Each number is 128 + 32 x the weight over its row's rms, rounded and kept within 0 to 255. Layers, rows and columns count from 0. The size above them is the row's rms in percent of the matrix's.

# layer 6 MLP down (transposed), 768x192, rms 0.0277, rows 339-363, columns 64-127
size [103  98  91  92  96  96 104 103 104 100  97 102  92  87  96 104  99  95  92  89 104  91 115 107  91]
[[135 109 116 141 145 119 105  89  55  77 150 160  69 133 118 128 139 139 148 157 130 163 124 103 139 116 119 116  87 185 149 111 242 141  98 141 161 165 121 223 152 137 107 166  69 136 131 130 173 127 126 156 147 127 150 150 133 149 145 103  82  95 132 144]
 [160  68 216 153 158 139 159 137 150 163  95 162 105 107 141  98 118 109 160 134 111 111 121 156 164 100 157 128 100 151  61  86 134 109 121 131 181 166  98 155 170 105 100 155 170 131 122 186 156  99 174  96  86 186 208 169  94 123 160 157 119 162 140 128]
 [ 53 107 145 114  99 130  93 156 143 214  92 141 158 149 101 169 121 150  95 121  62 188 147 139 149 167 137 118 188 190 121 179 163 128 136 115  71 178 177 119 132 113 143 110 109 149 130 141 152 140  79 152  94  90 141 139 171 120  89 112 129 192 112 121]
 [ 92 167 150 113 110 115 120 161 139 160  87  67 125 129  76 151 160 108 159 151 132  91 171 193 128 118 129 185 150  97 113 103 139 120 184 140 198 117 198  67  99 101  91 152 133 140 128 148 167 166  70 104 161  87 134  78 152  86 121 125 147 151  68 127]
 [162 184 133 110 123 146 126  39  92 129  78 116 153 146 167 146  90 144 105 180 203 163 190  89 135 114  92 100 127 154 172 161 123 129 108 113  86 104 185 197 105 122  89  65 138  82  95  61 100  78 178  74 112 154 125 101 165 116 144 123  91 163 147 131]
 [117 138 150 131  95 131 113 136 134 115 141 124 162  88 142 187 141 129  99 138  95 190  89 178 181 157 107 156 100 128  94 137 203  99 105 201 122 151 140 111 155 125  52 135 141  96 158 120 170 168 151 119 112 119 161 183 106  96  86 108 130 139 120 166]
 [148 117 158  66 112 120 125 121 132 159 150 112  84 108 179 163 100 168 106  70 197  84 151 107 174  70 140 129 118 118  68  89  93 112  93 151 111 140  96  37 136 118 160 141 127 102 152 104 108  89 168 138 169 168 104 132 107 108 112 109 192  37 147 125]
 [ 96 129  92 129 160 163 134 100 168 157  98 104 116 120 162 120 102 126 187 189 148 164  52 122 199 106 110 154 109 102 126 116 149 165 134 117 160 125 184 125 164 123 159  87 130 214 125 154  97  88 124 128 174 159 162 135  90 188 122 112 144  64 137 114]
 [ 72 161 107 147 130 111 162 208 168 203 114 146 165 184 134 122 122  90  73 134 116  93 107  98 108 131 117 148 114 156 146 144 180  77 137 117 143 113 159 127 146 142 115 127 127 133 111  73 149 153 158 166 101 129 112 147 124  98  84 141 131 123 122 126]
 [159 128 138 137 124 213 141 109 129 104  75 122 129 149  56 126 113  91 137 170 110 128 105 148  98 109 134  78 155 127 148 115  92 103 183  95 164 186  98 181 130 125 158 139 132 118 168 220 135 171  76 136  82 125 120  94 165  94 189 105 143 193 149 133]
 [164  79 111 109 107 119  67 131  88 147 121 141 110 105  88 112  93 200 142 152 134 139 167 149 169 163 137 147 133 138 168 147 107 136 106 136 146 149 131 111 118 140 140  94 109 161 112  97 130 140 127 118 146 107 140 123 136 148 151  69 123 116 116 164]
 [112  98 175  85 144  79 143 169 118 170  96 105 143 121  86 112  92  75 123 128 113 173 200  71 153 190 138 104 118 144 145  84  78 194 114 137 125 156 147  88 129 128 143  82 169  90  93 120 122 152 167 155  92  82 144 109 116 125 133 115  86  95  83 126]
 [114 124 143  95 132 162 178 118 133 121 163 144  74  72 123  80 150  94 128 142  86 109 147 102 123 107 105 128  92 123  70 121  97 151 156 144  98 133 115 146 158 127 128 129 112 150 142 143 151 165 115 185 181 117 156 157 149  85  76 110 107 102 118 146]
 [137 166 145 117 128 151 116 129 135 105 111 173  87 147 134 169 134 138  97 223 192 129 161 123 128 170 145 137 114 101 107 104 110 173 122 116  91 172 126  94  98 130 130  97 114 160 163 118 167 140  65 129 106 123 102  97  96 172 153 110  54 147 198  92]
 [133 126 140 108 145 159  93 161 140 187 126 135  94 119 164 101 122 178 111 156 118 180 158 100 143 146  88 181 134  88 104 145 106 112 117 126  72 169 149 115 163 136 139 110 151 126 119  44 114 143  97 118 119 109  89 162 103 174 102 139 122  98 135 138]
 [151 165 145  58 129 129 150 190 136 101 124 155 143 154 165 108 115  95 200 179 153 110 140  71 193 200 162 113 153 160 139 118  70 175 157 131 125 192 152 113 144  90 130 180 100 129 121  66 117 135  79 127 133 137  84 124 113 138 172 144 163 163 151 138]
 [107  85 114  79 141 128 116  90 207 165 134 124  89 138 172 156 141 157 104 123 110 124  59 166 136 149 112 131 106 164  69 138 157 108  95 175 157  98 176  87 192 127 176 169  99 116 174  88 166 161 160 110 165 149 144 122 102 102 135  84 128  59 149 110]
 [198  90 179 141 139 124  59 168 153 122 146 106 103 121 120  94 138 150 138  99  98 106 151 161 162 115  79 115  99 112 133 216  79 134 157  77 174 136  99 120 127 159 143 153 125  95  93 124 181 101 158 143 130  98 177 112 128 158 139 126 142 121 147 139]
 [139 148  82 143 122  98 143 173 149 162 133 114 169 117 163 131 109 107  98 146 140 195 195 164  99 118 118  96 100 172 154 161 119 134 118 115 100 170 128 102 221 155 119 144  85 145  70 175 166 129 162  98 135 112 136 181 162 133 151 107 118 178 139 124]
 [123  80  88 115 106 121 157  89 194 140 155  75 110 135 131 155 168 118 139 158 156  78 116 168 107 135 109  62 144 125 180 119 167 152 161  88  99 121 128 177 182 116 115 122 116 164 141 192 118 150 126 130 144  52  72  62 104 137  83  43 127  89 157 134]
 [144 176 124 121 113  38 119  96 103  85 133  29 156 117 137  93 117 148 221  62 103  97 125 113  77 122 103 118 168 148 144 172 153 124  99 135 136 128 162 150 127 123 140  60 146 151 162 133  96 104 124 118 146 126 156 121 118 112 133 115 131 180 115 183]
 [139 151 114 111 150  91 155  97 125 112 149  74  76 124 136 142 153 172 119 103  85 178 174 108 177 115 124 142  80 148 117 164 161 151 143 140 139  71  99 156  47 125 119 134  95 112 184 123  95 143 140 117 208 152 131  93 206 113  93 116 105 138 113 126]
 [158 163  41  87 110 136 170 146 171 180 163  97 161 121 177 112 148  66 105 115  81 126 170 137 182 127 145  68 136 171 120 100 108 146 123 138 147 181 155 144 176 141 137 139 102 134 127 135  99 157 148 165 102  95 110 161 133 156 121 136 123 129  83 154]
 [120 144 115  90 128  90 146 125 100 132 158 141 129 121 108 149 125 162 121 207  91 139 102 102 131 153 113 126 122 132 116 219  82 159 103 105 124 195 161  50 233 114  97 152  92 118 117 116 149 150 139 110 153  50  59 147 129 127 141 125 133 122 138 160]
 [121  94 150 112  66 117 142 209 169 105 133 121 106 153  75  94 115 195 151 119 153  76 110  99 215 157 159  65 148 114 110  94 130 150  96 132 124 110 118 160 122 137 143 150 147  96 103 136 158  68 166 102 105 135  92 107 120 163 169 112  97 152 142  94]]
# layer 6 MLP up, 768x192, rms 0.0472, rows 340-363, columns 64-127
size [ 99  92  98  98  96 105 104 104  99  96 103 101  88 103 105 100  93  84  90  99 102 112 104  91]
[[174 126  97 142 162  72 116  91 129 166 195 130  98  89 145  73 166  82 126 134  60 130 114  91  96 139 107 182 170 157 174 118  92  89 131 147 101 191 113 154 169 175 144 159 119 124 105  98 127 140  76 122 104 116  48  52 152 123 154 143  99 154 140  99]
 [147 118 116 100 115 121 168  91  73  73 120  90  95 118 141 135  90  91 169  74 113  80  98  77 134 123 160  94 205  85 172 174 165 149 168 182 130 159  69 178 119 151 111 152 145 133 125 170 161  87 105 154 121 103  74  83 105 115  73 139 103 142  81  96]
 [179  65 161  79 149 122  76 123 118 134  85 207 161 142 116  72 112 120 144 178 125 107 120 119 154 114  85 152 113  92 166 133 197 185 120 224  76 121 126 136  63  32 128  81 119 162 177 139 153 162 108 110 150 180 146 137 108 131 112 154  83 103 149 112]
 [173 119 104 118 118 152 144 144 139 118 197 118 101  76 167 152 148 139 146 135 101 165  58 159 109 123 103 132 159  27 162 112 104 105 198 117 136 132 141  87 188 100 177 163 146 144  71 119 115 153 128 166 122  81 122 120 115  69 111 162 187 158  75 112]
 [120 134 129  88 171  66 111 141  91  92 116 121  98 140 119  95 128 151 137 147  63  93 111 112 113 109 157 192 130 109 158 122 154 115 112 171  77 113 186 133  79 123 160 160 123 108 124 126  75 139 157 144 134  91  74 108 152 151 111 100 109 122  98 103]
 [115 106 134 128 176 130 156 112  73  90 174 118 196 107 120 139 108 108 114 129 136 147  97  71 132 126  98 149 112 139 144  87  99 158 176 179 146 111  98 154 120 125  89  65  66 207 138 201  89 107 123  96  99  96 132  84 151  38 116  88 126 137 181 183]
 [191 109 188 162 219 134 115  90 170 107 191 121  66 139 143 112 154 102 126  87  89 124 146 128 119 136 136 196 123 128  71 114 159  97  99 134 132 135 134 153  88  97 149 125 173 119 153 108 104 125  85 145  98 179  97 152 137 105 109 189  83  76 123 114]
 [112 120 104 211 111 144 159  83  66  78  90 126 140 101 139  92 156 117 108  54  96 132 154 160 123 154 126 106 170 119  93 151 106 160 145  91  89 107  82 145 110 106 111 141  86 148 119 144 146 130  78 147 129 169 142 129 168  71 122 121 108 151  65 156]
 [142 113 130 159 120  99  92 147 113 142 113 106 107 144 133  98 164  74 157 148 105 126 173 125 153  95 135 118  93 133  75 172 147  73  99  97 124 110 140  81 173 131  96  68 112 165 122 103 164 100 119 124 158 181 185 100 163 128 107 190 157  72 130 154]
 [108 118 122 167 104 133 123  86 133  79  96 118 113 172 144  81 143 149 118 136  64  45 130 127 148 130 168 126 206 111  97 139 125 184  96 132  94  91 177  93 121  96 131 105 117 148 107 141 161  99 135 170 139 154 157 154 161  44 102 126  94 144 156  89]
 [180 138  89 164 149  81 169 137  92 147  87 149 146 132 155 148 118 119 152 104 143  74  81 103 128 140 103 121 122 101 131 126 156 169 139 184  73  81 121 170 128  90 127 140 135  93 123 136 152 129  93 114 127 139  71 137 168 124  85 110 118 136 133 171]
 [202 158 137 113 154 131  88 124 139 101 141 170 133  79 158  55 132 125 165  93 130  99 119 115 103  88  94 136 147 104 143  65 110 163  82 105  76  94 116 122 155 147 102 129 134 165 126 106 106 123 121 149 131 170 107 146 202  89 146 124 105  79 147 115]
 [145 150  91 136 154 132 160 109 144 168 101  73 114  88 122  90  94 112 128  95 123  92 106 104 130  65  66 122 168 172 160 117 130 122 103 139 100 139 106 135 135 105 133 154 104 103  86 181 121 174 168  83 100 116 129 163 120  89 107 187 221 105 144 120]
 [116 120 146 102 137 150 126 135 146  81 103 132 125 109 175 147 109 136 156 124  94  93  89 111 133 137 142 111 131 146 118  68 155 143 137 103 152 153 119 125  70 116  95  98 112 137  88 150 151 145  74 143 136 166  69 126 128  94  70  94  83 152 124 118]
 [157 102  81 141 170 166 161 145 106 142  84 148 135  86 121 137 155 148  82 125 113 112 130 140  82  96 119 114 109 125  86 134 105 178 130  95  79  69 143 127 100 104 137 123 120  90 163 178 121 141  87 108 123 159 143 134 176 150  97 109  73  59 105 180]
 [174 159  99 145 171 139 159 143 180 127 109 112  75  77  96 117 105  90  98  97 154 100 141  66 144 132 133 189 192 118 123 142  70 113 130 121 148 140 125 173  67 164 147 145  82 124 130 144 106  85 104 146 133 121 110 122 171 166 101 149 140 168 155 168]
 [176 130 129 198 106 148 173  92 141 105  98  76  93 119 128 124 188 146 166 142 115  83 109  41 101 171 132 158 123 114 138 123 116 138 115 109 156  78 132 190 158  80  98 126  98 150 145 151 164  66 115 178  99 188 136 113 110 100 107 174  83 112 122 174]
 [124 129 125 150 182 167  67  84 122 124  97 157 156 138  73 110 110 171 131 162 131 152 140 136 147  80 161  94 104  93 169 131  92 151  89 176 160 140  76 144  65 154 159 127  94 107 164 130  78  97  73 153 164  99 117 110 121 101 144 182 125 105  90 132]
 [139 162 157 116 150 178  88 123  63 112 125 146 159 176 111 107 148 167 107 127 165 102 131 207 168 117 106 138 178 144 102 133 136 173 172 140  75 145 141 171 106  90 193 105 170 119  91 149 141 211 120  72 115 121 186 127  79 133 150 112 125  70  84 100]
 [116  82 120 121 178 107 131 110 121 110  86 121 156 143 120 171 128  95 117 142 158 138 126 121  49 157 149 105 183  82  88 120  73 105 128 117 194 121 145 130 117  79 118  68  59 211 143 175  89  90 153 181 181 194 150 125 110 148  87 102  56  86 117 140]
 [143 115 108 198 126 161 108 105 111  88 143 132 180 132 103  90 125 120 105 154 145 150  56 178 130 188 123 142 150  79 183  96 163  99 125 134  77 128 163  84 127  98 125 129 133 162 175 147 139 132 102 112 135 117 121 149 131 125 144  92 149 157 107 155]
 [150 139 161 118 125 147 147  97 144 144 101 138 114  63  94 111 148 130 155 126  74 156  83 168 143 182 174 169 129 108 154 126 175 195 121 167 117 171 128 128 104 123  69 112 125 143  95 159 172 163  92 134 109 127  72 150  93 114  84  85 115 129 164 132]
 [130 126 122 131  93 128 125  91  98 114 121 138  52 121  92 144 128 159 116 120 112  76 174 154 151 147 163 152 139 102 158 162 112 141 125 159  89  95 105 150 109 124  88  75 112 144 101 111  88 128 140  98 187 165 124  80 122 134 172 170 163 124 106 159]
 [131 135 185 122 117 168 106  66 122 153  96 101 142 112 129 103 154 186  91 148 158 111 138 190 118 173 129 159 183 103 100 113 109 148 162 102 129 117 171 133 146  83 150 153 159 139  87  88  88 171 103 151  96  88 155  95 106  92 122 155 170 121 121  90]]